config = dict(
    vocab_size=660,
    hidden_act='squared_relu',
    positions='rope',
    bias='all',
    init_std_up=0.0596,
    optimizer='muon',
    decay_fraction=1.0,
    train_tokens=143900000,
)
Each number is 500 + 50 x the weight over its row's rms, rounded and kept within 0 to 999. Layers, rows and columns count from 0. Numbers have three digits each. The size before them is the row's rms in percent of the matrix's.

# layer 4 MLP up, 384x128, rms 0.17, rows 0-106, columns 64-127
100:489516491476496474527523485519547462500514484543503493440499549506548505524473545533513552552505400434541535553384477499427510544508505534549495461432533596462472488564492366484557519421592569
098:431495359520497527474544498581508547551487444502551480503419436428603473519528505542492566534611585572506480434542477502510542502457546523612424457507530566436505541460438571547529406521491516
082:583471545465462517480500454438463446494504525451421373492422584482582527481552431500448544538396443546504566488506528444468494491435459473456530477499550394485426523506549444543492475474531528
112:464583555483429392518516455447450471479498533465540511529592418523559464474558471628499515511514567483491392454547517395537483514377404456510488461517523463495507538480458542467603502472542464
092:461593544469523500512553465507496542459477398469462567421492524574439545570413468466485540462469579558498505433477536473502483622460535613514499493518534527457477477484563486438466487531525531
119:484400544503464499512566512521553456623596482485510504454611549547529514581477516526559488489468472499544473580494500512498526452463537497565609452522524471489537550448417498522544447568531496
086:529543473520485576446509516476536527546405535613450515516575484449399532513575514486506528595507462470498465524496455523616542409557512522462518518526520423594512434536495618526476478357536524
108:590407500471420417633566512530467445474433413515464539554474536519474506503546528554416530461464537443543566499480411454511531500464568588577428447456507510516425539511467412587465487482497498
091:390478495538499547544476545508527542478530512509448464482491538453605528454568486477553548431459547488524592494472492460425511507423603516477461497458558468453454492479636520548569514517375545
101:518528540478518504452591478546407559447547452513584457534530505482551501522546465513497376508552535545504568597495453426592532424412567421535455564470518483513447458547523509563515557536463383
097:564519482629489529487495604494454514527481469463613453562511471463542469480551550509463461507579504431510449462583417504502441504589518553490575562521596518585468532572434612537471498550507485
093:451432437509535368464470558442445535450485563512550510610569394536468458429455589503560545597473448504563509445527536538451476501492521434474510539511491491451446485614429471527564444474429411
109:565548492554497522549592566532470485510514620498437524562551436528503455499490512561486486423466464584454552422487545557440437504491502372505446472529448473536504495476470463452628547510539519
115:463481573508429494513462461591541508514496501508536556452515456435441314557450450492529513476511526506466496482451498520456464421483532491537538465487483375523447443384565504461521495422553577
112:469525426487516488458470428527516501497473552546575530512527422454503493543473533579444527523513481573548439566506524495575569528565551507390382585573469521513562494568562552504542543535587469
103:487489582557505453540574490551505536510521556482618501450457466598451544559466471525438525489499431524470448427462524538505531515619432552560490393549566480537558443569451469584540476561592471
092:431457466589483434505532532450505504524379533507502593545495535457524506458551564497410399506462538483472478429536423444390533514499539502552446504391510496527493431510569492449522502514566372
042:564595496518466427520463478452463505601501437537516504522527476435544561545506500496507605479484524496537503444444518531502408506584536579489511440464493451557617573491457538580432502522482514
103:452497534464440535396440499503595473603449525481493547568481561448451508406552528543427598427513411444564523458540511524498535583534437426465521552517515486503514526501516530439508507475533485
087:472457585492537534562506546483427522492468495470502525514530525524463506483561512505535558519495499581448548508497549579498513501505540484492565483477595474437433405482486421560534538605461534
102:477528479381518510559492452584445545492623512504461562467514547521532511511493501481534433498526531509464471403412548454423460462546568531454442450485485465451517492516534523475453636392441504
108:437438504493508469477531546491372550458484610534554574467580613415585432485478473542473528548396408504498607593471508557489611532500526521480499488435438415524488488525473551505468606548456425
088:530533470426523392493486454544474464527434532394529471536582463519428459534492550497415613488525537499514470553495466519530372615524529411519394520500516565448446532453528565441521395589498517
081:562547481543507529478515472353557471445504389448437522566542426451513516486541450479507460544502434539509451499460458516596557524545485592546528546535492541529509515599556518481497550523478606
092:527507509492535539465491501495422518587469527501507469401573455456543456486543449478486540502471446457554430570453546565510496543400553426446383497576456586551495527499519418506573506570436555
100:522447494512620433532464480453507492487455444499490489529405461535453474505586469483410422473549485515565536580481517561485518450444506511461509516465492572434503465530508522542525531546486469
106:514577520503492559542469455528508554524518537503508489521511550505478425465506596483439547537383475572539578482504522453538475537578413538504515478500496475509469474523433547476555540472551513
079:478522558407473575490478534497480502549430474431469443559589588554516528433523559452464475471483547486614484463506556485468505506508510631481439605496510473416452506380492557422479421518519521
104:483553488477458491336465499540572480586461504537526521464539483462592450497445553455427426482515413568427530552563501475508367500525549521411413418502519460512489489430500584513596558474510549
108:490492548525538477508427431507403525544404538463479546552478465571494440524547515527478550529514500528468571481517539562456487441577519468387453619545518429519555470526530509486537523429521518
111:483479505521550532483431487575516468500506421480482529406453399498582492526457536489489512536525471451481599509425603527500541480532494462516509432494423558515452416652498483490456550440503572
095:610515469399593588471426488616435490546450538432490495459540458373501450539473429546582475497482450557544532486625526496463566500475538512513517476510476521425501519531526590489532445416531514
117:496379453407428446497522509521563478539492534496510474516473501524556491523501543529471467518489472579523517505438558499386476522459456665491487452517454532519439465517531475513497538499406561
096:469517452433635414529493465496504431486431435523536502470446503487511556506542588442534449575524483582480516476550532543397572481505523413492553459410507510497529577457442561468547530421520517
099:476420484532423518488457525470506600468443594523538429457510489473513555527460593462517535475455410488480472606414543500480583566507400458531502500439452526545490553520513519460402535563508509
100:481505574506483525554487587450435444457535504567512627540417458540517491534430575533495471533449431486513616510516532619528552491537589497590554522487554529547487549534552541453506499496495559
087:478576551490550591494557510547596550435436475473523448527393444517484455488495533433559489431444587511530475499542484531485532483390498504457509528465495501429474449486537453578572431521611456
112:533511479516459420454551383454539373496436459471513556522550484423500501546494517479489501397475433459499498449417531509494526530521649592426547478493477470513521454517409478516407469513554527
098:498463507455498567483532484513578518471442479478447421478532444478528472425432505544557534478463500504519477495412546479532533475452516472528456440416470469448502526415499446462476465565485524
107:562491417360535449477504484458450521451423474485535505433489469528504488535478468503491559564564500537470516539454496521591524504469497530442437444485513446507544486456612573430486457447448553
104:497577533500528522481488520581388468422448442491538510455585528463483531501447588443537453510534382548570411497492509482472483442509539564570476472507538510513509398451502505485552418432578488
095:413488555507473553484558544428462500430397433429535502469410357516508457425467489457592520464579528562524424428499495439405486563496490483490552406492563487508494475511458559477545503435475415
096:453440477518442481502559534639443487546507494477571562495527519532474430445490479578520514557603545580489453464557481491479541503526490503438458415439522471515628531514470451463459490434522505
088:494522475482454506503569503416544520548541504495493466469528546492530546421515464553545529524469538525499589402427518452528567420380480546476459501426530502402408536507515532524544504483559512
102:445549460473398551453478447526447478546415454428542502499553484549456513509574456470494508424545445509515456511498455451505477496517430450439515489411508462461556444569502546478478537525523521
101:459432461413402485505467575551559576454476447577480458450457469437559448554485506535476526473598456579514513475484485496512388492472459429455480502543517480448519456523525427424498418491451495
104:491407448456495515568462512596518492478571479525503530557469498612537440561426475507501450463510502515552536538485486527477419510619455507475531544464493445603454446461443487427511526448494373
119:455540490511523467503419522509552590600554533507559572470524456481548453520492525447490347490550489543578510503513543518415434553412500490560516501515490482542460598494549468433408442479541532
093:616426536482547572450530459535501460494545481513577524543446468504568469510435502415475523551537606527465450498443580474506550423505460526483531387458494516455439521559470474592557481654544572
061:422517544510527423500460522476498574512533502499506542569524489458509515587390541534515363384421517507516565492461445505488540526415461506523534513571485615506456483536586500517586497556467511
104:462535440505491582507567477486515501509574459534520592463462559470509402484487515471567418442475613539480561504573404481482548568635591532516451491530417483406448535634555520482504628512501548
091:582420429453432420558601494469449455498498486569620470490594456450505506514478588435413534408395446430519520518598450500466470523443446525409536479550562510518502512549490492487472440533512485
081:536499442435509518490539561412541558546548529474503495534534567524464454571480486527572447493601447529516469486486510457430434553471446501495601442517520418505456516493538489397500505504582493
112:560531474431467428499485524396385543500496576482494407449537444539479515488357569532529473499476418556501561490594526499429478504551484548561522579411504555504464527540418523537418539500476494
104:479541501500459440510477519486470506510524560523536585539470511507538563499506440510533484334433468556563541475510495543513548512529422547556607464450565450507384458557460512444546508449490456
092:453479534491427484547511524475551437439565415529539403615478505458524530479480504513468472629541563537452394597518505563540476517439520414488495484564465481528520443548611461620520528521544510
095:446528529439544502526530533490459544527475436547626435597470518528555460605549531478478473522481547481537523507562442526436523552482495498524436489443470514561475526536529568437427550578542492
110:499517532515532485535460462587604552480468530491530497518408584436542457474531488493546419526516492578408490378435538559549453514453524575558596517455559440470525505532467529443458498536433496
091:521440426431522426578478603455515550511369455462532470408406498513490453556465490527480502463453575476514433480612456430477534564495522536570626414414521465521467546471533529557480408482533498
086:470497457473409495449471557608556499468471550409457478516437517480496396477512484527479474509493537447440466491464520438449534431505582491408444583562462482522477527511438556504515494491416508
096:450438388445476450548559605510442555555418531527508598570505492483598506477457451435457568482577544501493479508435484536571496490562560498506497436502502482467442498442597519468449470528590532
094:342529480414493459420519584558469476458467559510505577509368524537518461547518561466467526484491406475441565510520505488653503470527588406507506580491578544452558493471479490587421513540519541
097:493499565486519506516443504488483478484525479632464544572478605612562485502473420587583434469392487491429514398554462474543606515545485500495491535509567374501493529489566560581437603445466465
093:484417544474541471529539486467449412567470528553432539479540479656489497525490408470477493417478473519488467544477402524496481442500478537615469516549467414526419504527488428523477614565512509
102:534486451506390517424507458420595549537470520534493466490556468488535491526474449477496539467451480463515495591501426468421454577393474518600499475534558523465516561598536458521506589500523563
109:496502560482552467555538499441496580409488571461490504503523526471461471523460463495454531457588536431491531507463441474533495596489516554436411394568485523497495505459498531539548495362509536
103:551548501484588489487549434520469481366500523486530496387426466437562478463562500477552485498530420511518524507448497583559505529476482467490503421470472507418534494468446569447433415546503574
108:575504558447494499453495662468584482477417614487549603543435516419548461411457542466389467480544517521524510534490451475475538538494523488472506439494532393486523547575505490532464450467440590
094:485553574496569514383515439515530511537474432539571468444526462531538476541509445448610555522436508502490510489524530497606598539449480502503503421511494409555410463546570518481519465545555533
099:369505494577516431536492492500441487616470606455390474494483502557516433488530508525447490442527491538436363553499481471432456418515488460527587498408539476475472520431441602501514451550466466
074:491481389481404524527507481474497449532459464498507511479484471534472515457459495454494502532567538513546608418412484460546451523525591463473511547447578427606525402523537552485500580573485480
095:466585436485469505456522591518484543532491529501581440572400463497510505465459508542511504511422522533456520420625521574542523543489524492497518477432484480486477593459490486572441439507523493
099:510576545536479497505542536411492609416551558513591536517546528496573497454460516534450491449559489517447526502501418396525554607581451525489482548434516500478444526378430623519480473519459459
101:541610457495568519483436456542490490529428472486549505484578510485547483459517601521507542446537490557532523556533545536438462516458475472511599467551519525461529425591509525518488385523443535
129:519407531465543522514520548499512407518548563500542532488497380512655471499437555489450482450523505512490430470461566424454474456434511390455470514471400505522497499455517431535584492471513523
099:417477504384535496591496592487478540583508493428595459458489471594515526483480482492476544537478491481567390475604472490502529550536603529550386482483485552508495531556447563437519560415519520
103:529556573512503621382360492452462540477526430540478515498479494463485503479499438482539545644571471493468442458583457519519505460593459440445583502586522589484511495506535538500533380517486583
105:456485413387484500383591565475454473576471531487450525489536615505462541522409425581484573471529558561588458591477523478440580542512502506489507527572431527495497476412417567483503495578489565
081:536522621581510511505455486450433493462486428435435448492489516529502511423469402461606535591522630554513520507430500527517507474524479546559449530471582437456462476511504492477533565492544580
089:494525528510466442538420495511554525512470570490443572509489519507582582468545364544404445544470405500449589492484479479526551504471514455615562454555460562494572459513571432556548528551500586
089:561496510479451558486479420600506605552557489528526467465485499550520445453505515584497497511465514521509482479507436569527484568463558458538513481564609468498534549470472494498505505542506567
097:480559520493562469501576529572574523402498543451491431502446524520477553514447553450565487498555528449563622439553504542488609592544483505528537488481547471476508583503462562520495470541541485
104:571420603475450466468526500510574508374516448472478451558505466491500463516519507480452467469457471643508464465353478493472522476463550619552588559547548522379498568526518553542414480519492503
084:473555514442542527442514567486478552502500573618511537498543444568504423517565533499464502453442579569421500551537500526511502531489492450475463437539475476506534621515484496568550482469460560
082:428502457459511502565519548497502525491411507556555489464542533508503504478468544584522544577448465529509535483475433465515398592516420477445410555573468490573515454481512447455537607469428478
102:406515483456476412530448496383541483516540426557562469495572549440512490534544548509466566391570505556414526453574547340462497413507522459513509474539416429539525473586607497441522517488505463
106:487495425454550485574523450470472557449490488498482475525490418494476527477439535634402529568372552446545606475488524542440518480535472466372552518535569513458549562488503521546600490446475536
105:521518530559494569493394579472459426549504518537475521517428578494535468501470513523494486531534553499531464482520516466545446522490464418543476519434476441532475533444420468582556573433426510
108:432527514567500450551471556473464462509459502563472547534449482490486419410525520516423452442520385534398504415583491489503458621445503575397493485528627504560451564467526482559629479506481549
141:513447508464552588599435535513540448458546459570438515509439579521517500557435503421369462405567433487555494446431457458489484476483487481490494524384551491540480552481590398570496500436498447
109:458504644484523416406581522411508466545513531488516402510544474455489512485524478495522489518452504531514456467491503502526495577496436455381565552538536493457462403457490490504495505478568522
112:486486520520492529420436523484434521554432510482535495505449476533484501558555379583370507510458475577493538558528599441472465538463520403453453442498531491614395516466563471542545497544482522
113:519453484477445533491502445578539471485438508482488554480524461410511494500506575597502536469437481487407454569519432468567434502484617511490548464423522617535494558398490531539513511542475557
091:404473574489482468448560538484532558451453514510541442597412474479549580508480409548475453474475495479520518364560483544441531486555504558538481452431432445502405434523477561549547556502559514
099:487574504490524381484512483399508553487422541490532517541583548558456489476472449510554572501420541482576509542594579441427481503448562452544500585518468344544502493487498553475512485524496549
106:556508435492394446435492550450450559551524441511484516626544508516477477498622552506493538508585492468526501430442498476496515544379607479550475460500489530541529602460461544544526563495461506
099:452548471461466550580421557523558578482502448468552468477517506461410530478498515504440525451445478593400595455493530512512529496527467465439494534546515504460433496450400499455537498471574480
099:392509467536392463510439530475473438531536572556536468416409449522453427404534528465402516446549466517533434542569474457505487446461439492495539569494482480475559489466535527511537459479518518
110:483443465375495562489562512535431586462534409566493536431491577461511444504450533484401442456499586493438559491522499534485565520589500548497464587521586592478503555484577432539531421452493549
096:444516476487486457421493495500514553564522507510475481481471512530469397566511495438451538406433405515505554535433611472551527440530508451500509430417422475479458522494538454561584483459538494
099:503542493500499449565517551360502502588507466456592512510505533470582531548420477557471458509528499603573454530403452406390509468500503465486482562588504476421392480555475564375491527535608486
072:502530453435484490623463435482409551460528532531490500576439464446480496508456547523485458511462490536458609473555506478469513558523552465371451466570495552400479535513455494485462544466454408
096:439518601486472471504461556456426563391480582423495464369550462507473464450483594501415576531529520519595499457470527430547447433560502557507560499475621470507482516529500453490590459582497385
064:538467577465478524497482458489535530570455463417515433437469473466453420594506450406544528494511522486534554654450504567496497500492442515483507512588546478492397489484439465494454530538489574
089:460529474501559501626543514450529428542502573491492567480556552504478457538473486509549595472508510516455505399477475456509452462496446454493538482377530506445415483518441478547363521424511535
087:465548459507475511542529394519471460458466569494505436639459502445428412582551515515507514531513571489474518509559431512497493514470519557554447434494524508506386550485528535542495503525494450
116:441518429431499507611478578444492424482446521390510560518542438547514502450500527569521489435565556499536511518545470508506552396513428466526449591441548511557541532502441541490470541522568441
# layer 4 MLP down (transposed), 384x128, rms 0.0378, rows 0-106, columns 64-127
084:475640580416541490510448502537486489469476482510448509415431481551499503499529495583482556597374530502486387480519502491495496472418548439485511488503512513595413433458531428566629533513454559
101:478498416446525561510427471412517529486549518450459450488489422540456511584510502540444571522472500448466467584478484479539457453407443528482492440469391541566477472551425392568451565427557516
079:519485434585470546467476529519499568420510491484424466462563560530487548552533551510602543526493542477481594556497535512516516518453412446496544473398498445447481524554459446494490556421532475
112:487573533475520474420425473476491495555436471452500611447503456622478493451491550408396457450552538469487416584518436433532499454452443552495532509493529510564494504468551428488442409516420475
100:527500514467522482470443526484534479550404515458524565522413514481426429570555442611449482522527441523542527526437476491552515490464501475525604554482426472478479511432445497533533559512496432
099:547553464596528504446433402492500493453514507483548509445536485497446619580445554462456490497523467482449517501460487438495500463477477547470454579523489457495423507456535583440593462486488574
088:478585498491587445434450608425494568439524526535513496442556539546467547547589494468542518630518465431531528477526458518524435514514393519527406462461595519617499521515581491541497559450454541
099:497514533400497541535633529484523419458500504537467493502503550435416470484503505434527522468562505504493561471509543504508473516540503507481512542494470510582423493466457428422349566513593523
101:410552552596508496518450535507596507530499420521433432504520487426521528542451558585534535427449514516455534546565599476430477462499582421436633429492499371547559533463488536526509466594462484
093:524547542531430583390520536433584448399502545491541504440474528481469491410607497460572467542521497471563470563473530444481395486473552562535470481440572553494500526502559558560588487454466465
090:405489409419495476463375487452535489543558524459485471436462452537492552477532443523483534483513465423438478561509567540437558490455441421531559544551466461501536543443546498534462560486492565
088:506516540527576431470533523614412417457522453512543499550526580513487452518470477478521483431579450522507487490476526485529506520414418514459570454505531562430585529525458514491585508468481540
097:548524601418432536503429466401507495581538608529512596496509450400492507447531480485464521514555439513518445455529559510592465518449532573500468527520538501429513516487502530489517595474563516
120:496542457494477490489495408510478464462485583494591504473530488454506503592483472575434445562510510506433494477484525491672500495519459515480503477547472414535485462422531482458557517493572481
117:560484429477469502509506493562507507457436463492546601400528415442440480539499444519503491543534512366538487603517498592481476499567449500561524453512521504540468467543495469499467510478439471
116:496450455413598560618458571550456478567532515449416474520466514556506560486530435460450527486514548467482515464529598633491463390665463481528468439476535410542536551497541511487532414472492444
091:596465483541551488583405562566439473536502509368479573451514417515495496581534541429504519475500433512452482529461458432486506478440525521517468460395587508540452497397552455513508461553452530
043:501543442439444512546537525407424463492585469475536581563526403541478519518427469452482519599494556560485543516463536490557454551591508594389515448514569564473528504524529554502558465616438446
091:529425532427343572526427435545423458532577496497519499503496529523530469429558491552476494457514483513486519499470476508508470511572577438419457488510615466497594568516530478462547509475521467
104:408455508550433513525402543488586552539462516602503587403499549533485502490562529536506512517569579564494484539500445512446529509515540471433470502395521501534454536523530404442528472568455557
102:549528431505497578490411523473391488459530502468490463461582532500523585462543498466528418548514554481580454494540501452561446575524442478506421430464436606552564498493478507422538539478459507
102:430505443513469586473510581459476608600579491567502526508531515565553517488545454483475509458520527520537534584475447490504447558477410507497473481448401506456470548450466466470463555458515515
084:563417543484561578484558429477467562489486439492409475537459459477530615496527532462445456587540538515503501477479493504392501485510522574601460515547642582496519467499438517535527403582469577
079:481501487469479546552431440427367561440496532485508569488473569501467359454525566563497517515508483503480517484442505465539484622513543507389477572530509494506520539471466469471548568413466452
099:476459539564513384470518483455499539457452472480609510484465528487567548396463487535483419547458417443505522480555552498492439480550535484399405513534484560462530535525493548572485493547492453
095:524493537522461509434516453473432438560569477468510482467546423543496478443531552526507484584528544459498537536560510473550573481594420525467486652523449450457466566452466491466499398475535459
105:472515501533458450486563375527629502518543506633496367472472553501536550527466555546478425490526548518548522518495521476505513527458477509517521457534432450456587419498556437372507556487476429
100:585434552496504460508486492428493566491506506480584559543447451415478429573435461553538467480428543480440476473569463474518396498543499427517459470523464496467560478453508505541481505593491494
107:499535478452438503442461550514554460488496483455400480466490580514446582543472433487485485385544472408490555596539398492470438547510485536433481399569484478510416498477480588419463509601505370
101:515490508557470496526498492576609475565527474542472480567558490589548503474451563470472528525434430465469440490508604448515469448501488500452470560481463513405489565542646514489437567379477489
131:460469475520451532506581514532481468435506557474512511464484437574564518472404451549487456469483491434482611432577483453480528548517467524544411439475465566464414446517544496528517530465480473
094:509510465505544526436489482543418537448479431464524421517505502532548471485465558494402445486486467501513495442571542528491494500512524534599470466401510513462467450531471491612447490472464523
123:512436495467562512492509460484433411430545526501501554545531440513463559581457555505567414525507516573596493621399501562505488494474510601507470490590449650517474577475511550502503551533474450
093:420488570471440531402510425474507582383602438454525574496488399454490464408420480509497528421495441468493462488486507403497442458489502465541529516490559559578568518512448551510448519523481543
103:561424537419425520494450422513491430531492506626541540483487480434561447464538526439506490511510450424451504540576595508578493401566512581445475510446557422468519470452456501510462431481475545
106:499501512437572437547459518500490564529475460498600488443530440579470457476569484523485550522474469563578547472531439472523460519526478394500532449532465441488517622516467569484493514557536459
081:502515475466471556521436471544449475589443519514462551573482520481604542469441540455552428634568453530556464585580527499505513478530539496487501459490557569505555454518503506371525426427456420
101:508510534391487523491519457410474530565531546509452463511560488481559550499563512558367424404484448511543457477452502462393400493488531538471412415430531416508548521469490523391516501481518479
101:521544436484518576535487575543566557458501536451469488543539514595505426574538537457540473546420530549492476513369499515485540466500500510598548500532485478504520526475553495465481472509543499
104:535484506449495480451456515530440474504449534463539466463484452500419494594541429511446585454556481491465529556451445462451540549457536459583481555600401487476423446520521414527582511550493504
103:548562443446414456423514520570492526472591493469436552588482571442536467559476590521534424497524443503583411546557475516548538360481509478428524491484546530539508484485488517483549405500519433
102:527494566491521427543555501461501532485528474496517450515515530361472568525578465506421499485462517515447494433503472442455489534486493555494488365505496661551516543461554562489503440471531474
098:543520562520380611556529518503500568435452507495463450404500555443528608479446513522570537526454472565581442563581609476435485581507497525453538448576526512510497513421519474544432453489546387
086:548458458433539476526556517515515500531450505447526551474443478355497511504436427497595467585455438462535492529508481450516457474527626495456498457470460400454432481507430429555579541634485436
103:672571473465558551435471452517543399532458481535552537455583476520507489508608512516509519509545530552570530508465484621463505544540472581505469461561542599543507476537471621448569479430456557
094:445479454517476502489478486484493560495513499512447516496573508501563558520530595576481466474530399453603476471466459610420451516524528522560526450530489466490642599611505554488516474518525509
099:450488514505452441547500533579552547483490451618554406542482476471487415490400520455477583401576498547537447501567513586493448601467451555446444542478517471487522534446552524439560462482436521
109:505527475536559453464544596516568539524615415498520367486508460464579476465479562487520462558481562459546550561562544529494495532504501506523504480502438509460458502507550454536327538475495457
093:563484453465413491521531519533557457548525563494589515493549455429564546552554570564543544418435466472545510475479500514474515500491520534569488406486530524537502490453397569504444479511370538
063:420501453492419488561530589497390469592435505497524496381536433468462458535568515515543455465516468540568596376537481483516479518471476498510505403478538572470487497500520446536438480599563461
112:505482444507489444520552428514494444530510455508525499440484564570519540490449432558508545486504568496608309450549468465583491436657515508552450542469489548493459559484482503473527528532448552
091:470433476537463525548449518493510409566478519552528483572520450443399498510482468497441522533494446517403459549469481454543458420454542426524536548446489468502540470440479508435498530503577466
085:462510592577573524454492519495475533478497516446439521473545483606549531389511483524518520520457471438537572481536432543496467543616457488541423475470503437487497449516455520486469461469480483
109:538518471543529560577567547436526463568449556528442374514490472473483581534469440557583527539523439495550613477462542501532455440508517473538423490489545409396552574526484498557428590502433434
108:538471534461459552570591421416527448564575490506507605579514508428544588515605485473556449400519535600522488481470521392465542471474567523601473507467522468529426495544531459491499547477552412
091:500455452456532542485481560454587479430447452438507487461558473527618508506531422509390470515475490496514477429448531574451531505497571522552531426511464579505545563474478535540525448464460444
085:555530554511439573381440597432531437517354517389539485448526489375500541492505458496525514528494521513544415573429407496419471565425544510515434512522529549519521516444437435495531448446545495
120:423570461438532532491445452539516447427469457563462418476391590534442508445400472498501463522478471484482500513478456382537533451470601429514507434549447560476500538538474589459429551467469550
092:571461437519502554481547410568466479497558552496481544418517551502509431471521517450507596510496423439435421537485588522441430426398544474459449523511588468488569493467466417543534547532552526
083:443532543478487563376503487491547527499498503490348531438491597534448537512513358543515482406474549477589553554565520484523576467501547516499528440473531512513469468519425537530534521467457520
088:482525554529461444464509550491515479482436509479582417592554568519487474419510477539502525579540426525430446425572548551415477459467523484447549496520538519548469469483556499400543475579519596
091:509569430478594479646454517530471457588497507539541488476462440565520531549511456431550495541463511504458529519499465546560370512548464552448518515568530625447468441415451460554601477521569520
102:526507541474564536532525530498479530470512475473485490538521531457584483427514449507574521582423643512506522500470530555531618563536479586476519517544533500585444518535540490486450471397393533
095:488456556508515502448467379454477593529444506520527526504506542601566503423463541418490552508473518488371522513518570501543496548478446523485537576482525514460608525558490498555529578474442536
105:504505445528470469442432443508490451555503454441557502503495474470475466501516497505420419449532507436417462534544403484502443586463550479437417565497581491573563545523526513506575533520453510
108:520471395589534473528558450557591485569533496528524458487459518445582487524477588452477497519451440425481466390560525491513409497453503503522538466541480490472597480479524583564463482515466447
105:403497516551509512416522488543570481503496438490460494513430530475465548485478554468531468482431609530523561514553417476505516542471495550539517571399523581553434543444546504466416460515470469
097:470506431529466536525490491487431508483538489440461447490473484519442506342480476599402521480440485537464510420483476394499533480550506475493496429478501491468478472602530440566540377624494485
095:575513463519527577447605586512545573561558479515467431537492499503566490537554554492620512481479455549480555424496515500494524433561534497486596525525586427449471559574507483503484533520488437
102:492593487573448483456566518534538484530558535543539515557499516474541442445580449478441545432487568485461483515499545464457523450485625506523586537386471514573534567490428523465439527551464460
076:576434543595523504492567594512481434444498521404542537513526549526482531511447565583514481520583446605519498520485498503500499434600502468521521382527475507494482441479562417553573483595533468
094:634512449531460555458474431472481530500515502509567491403494517610470489579431524421409487430509463538574541527511493488541514467513574502449528508560433383548476548479459493525457508415512478
102:527595494565448468464543539452506476431466469401446453432505421494484533465561475502550593440498465433466529516418542505447500458501506547538501540586492603541385422654563437490541471552496564
108:534559507564556484556483523438469487482477504541552556458536438495473416495485554501535604448568529546540477464392530462601494521522522515478547419457533562519504469494545464592511519467462528
142:576517462495505529496507474430418407498601611489438546516465457464483530516505394459464435568448514520455439524534448524434447466424534423556499463621497562519391438468540446466441509559487461
099:474478411505527484462473490475578387554540506479488554517500583511478515523541507501497494455538536482485541489458414508549533499527399462528538542478536468485555479499544526474498517496482482
102:528561443540521503560497518547440517407447495486429528483549470508476547460418501503468601510502424538578514479418526543496462392525485519445533473480547600468535502402624608628495476406460490
101:461425418353521543522531505487479449472475420478536514484512557513466581507525573505460530513456520546438464496411622412476648453432585476457487570532465491572547518481386568595480476523499475
092:652484400474515517475433592511511497484452538510447499501478451532431487580497508440539538469514476439489554449508452483515391516511604446498577595529497441454562489492430554533479574558496466
110:635410528514485546432505479478499451443400475512407524563515438394487520510532517428487453472476463538418525507444478458459474504530453504498410467417452446547505512515580443498438511472492516
088:586546478532496436450532609591519522465468574474537424603543468449476535505539511459416537492523426424509508529466355502473571539523541441512543548408528494477475565505487534526554445556541479
090:451508455423511482452466449448497471570488485579505526513457517522524558521515530410485490479415565468571508488561616471441521535507502476397528512377486473432530543441548620516434536406510531
089:516549575496441524536435540504509443505711563545476468519573460522551471518521543476536474476562548397523577513473557529561468374558494523474561485603417475480539554535464442522601586468381451
092:510517438400562481465441373462526564501498535491556476469545545496555579522454488564422485557467538569422607506518471500482516567520513467497507407503470586530515501553515461566459534472476508
084:496506486483455570520489584575470520448430483557454490539481473453506501537563492484606463555494438506552481479519436467520499451486523528463509449481511581511474607427486524512482471527546534
098:444490466482440500467416519533555570515518471562459422566499455427454507486524547435508446499538535471460567525428476477551528511564425574500540526516516556553560543485501458454535597500550532
108:513497442504437487483513484541545470499507533458473467500346430520492444549454392521521458557508434485507388539436475433409392487465442463471516450562494454523610529576498551470577474447475487
111:512544475576545452537513554431548415542468443616492454563470524407483542550500489492536411534533528539469483581502513546514388472596410508455510457490494491539449446482461574580581426361465482
107:451465517490519533534477462576550510399504462555597505530490472395486571495541498406429461504473523492438448510493478446489535545429532456358508369560494481509599499498470611454500431471402520
131:465437521547547528475572582486515444491412424581440441479444478453546456450551519418517530407507604537512478489438458571451575514453441552583501534499578516477466533496595453605464432479450466
106:406527437508511538408510568542441418521581543493490559592469539534543559515503483492500442449508551509578497589437473548431440565499542501466496483449541450451448471614532530516434545497469387
095:570483536502475469559480470543462481508488525475494505473513595469428469476456470449550433533538462438458553519487459522510476458465520512506402476439537454529542456463458413442692481432399546
107:458508539541481398470568527490558546472418433532533505541519490451459424479539445551484565394450560558486425460488595628381455426485467441539465487543515510488430530544562515492457385590511494
087:513556474620462580483504463560478431581551511513461574518501560453486551527503495537522488559571546495486544493435520449475493508558455423410500521546495529508488409517523509538567574526604477
099:507455598371528511436466573450504596432427499470385529532485460547491458550471494491516525470443500559541539525553476544369472468533531509588448458484577564529521607537540552568476491453545471
088:491542481423472458497516430491484516486563538496511490488518469397471506464438473510506533590529482411599525524481540432553432520518481393419459502435481399503507501475524523492390506442490474
105:431435469485529517505510473471503460530526406483475571425530592513486528548468599506412461454462540533456546451508552547518532614503516523503593558561522429523579577519562487455457517504580511
090:393467500536455516454560534510461436444507449526508450501447448565488365576478426505375441462530567507522506523490455586459559468467516493518527432533548543539483537443517510416487541495499554
109:527488445441528489537480394538428485492551469546519519463545477522492490471455649504467486485534497360454477466550505514444576438501520571440543512517472497508530480417493478493527472387435558
111:535573461528474422340511490371476557595494529531468525566507608474458481539546457487544502491521447473357572535458507463528466449442573494473522541475429492463437495483465441452446466493498433
099:533454480531558457591493515406551478512510511572517480509409561488484449507410457527582519497556504512436507507642405548499467452488477464434567538545473631512500508489564482522543517514471432
073:507569585579443469483538482580577509491522423523450495526449486423436484418458552505537533447554476468540466496547503513522458457524577392557572585489531447542489534503435552472534575582513491
105:554520524437424484552492499501543510437520598465415562580462516443448479494498512502445478502586427397447480564503541469570410510499495516549522456579554506549635494475471447440581428447532502
058:570500546533459493555552505458499489454436505486509431534575472396506442544512474487517437466432556497525484490571526472555530594537390514550560598627474490543452599546446481466541458475500489
090:511462543545542436409551484498566447503520559463543519494543441510454528380495407419607498563512512585483376427468560537430536467485535503470442541490477507483495449507467524457452467515508488
092:461476487495498490518475460449487520468343437490420517495376488457481582529551457520589579522500493389516541557571460479512493488451553356511490560431434414558550480500444567528526505515493518
109:506480567476474461457495493473500436500527448460458426509499562511503475462470498594543493504515495460468578494429498521518563443553467418513417572587490502453515480518527470485533563477441435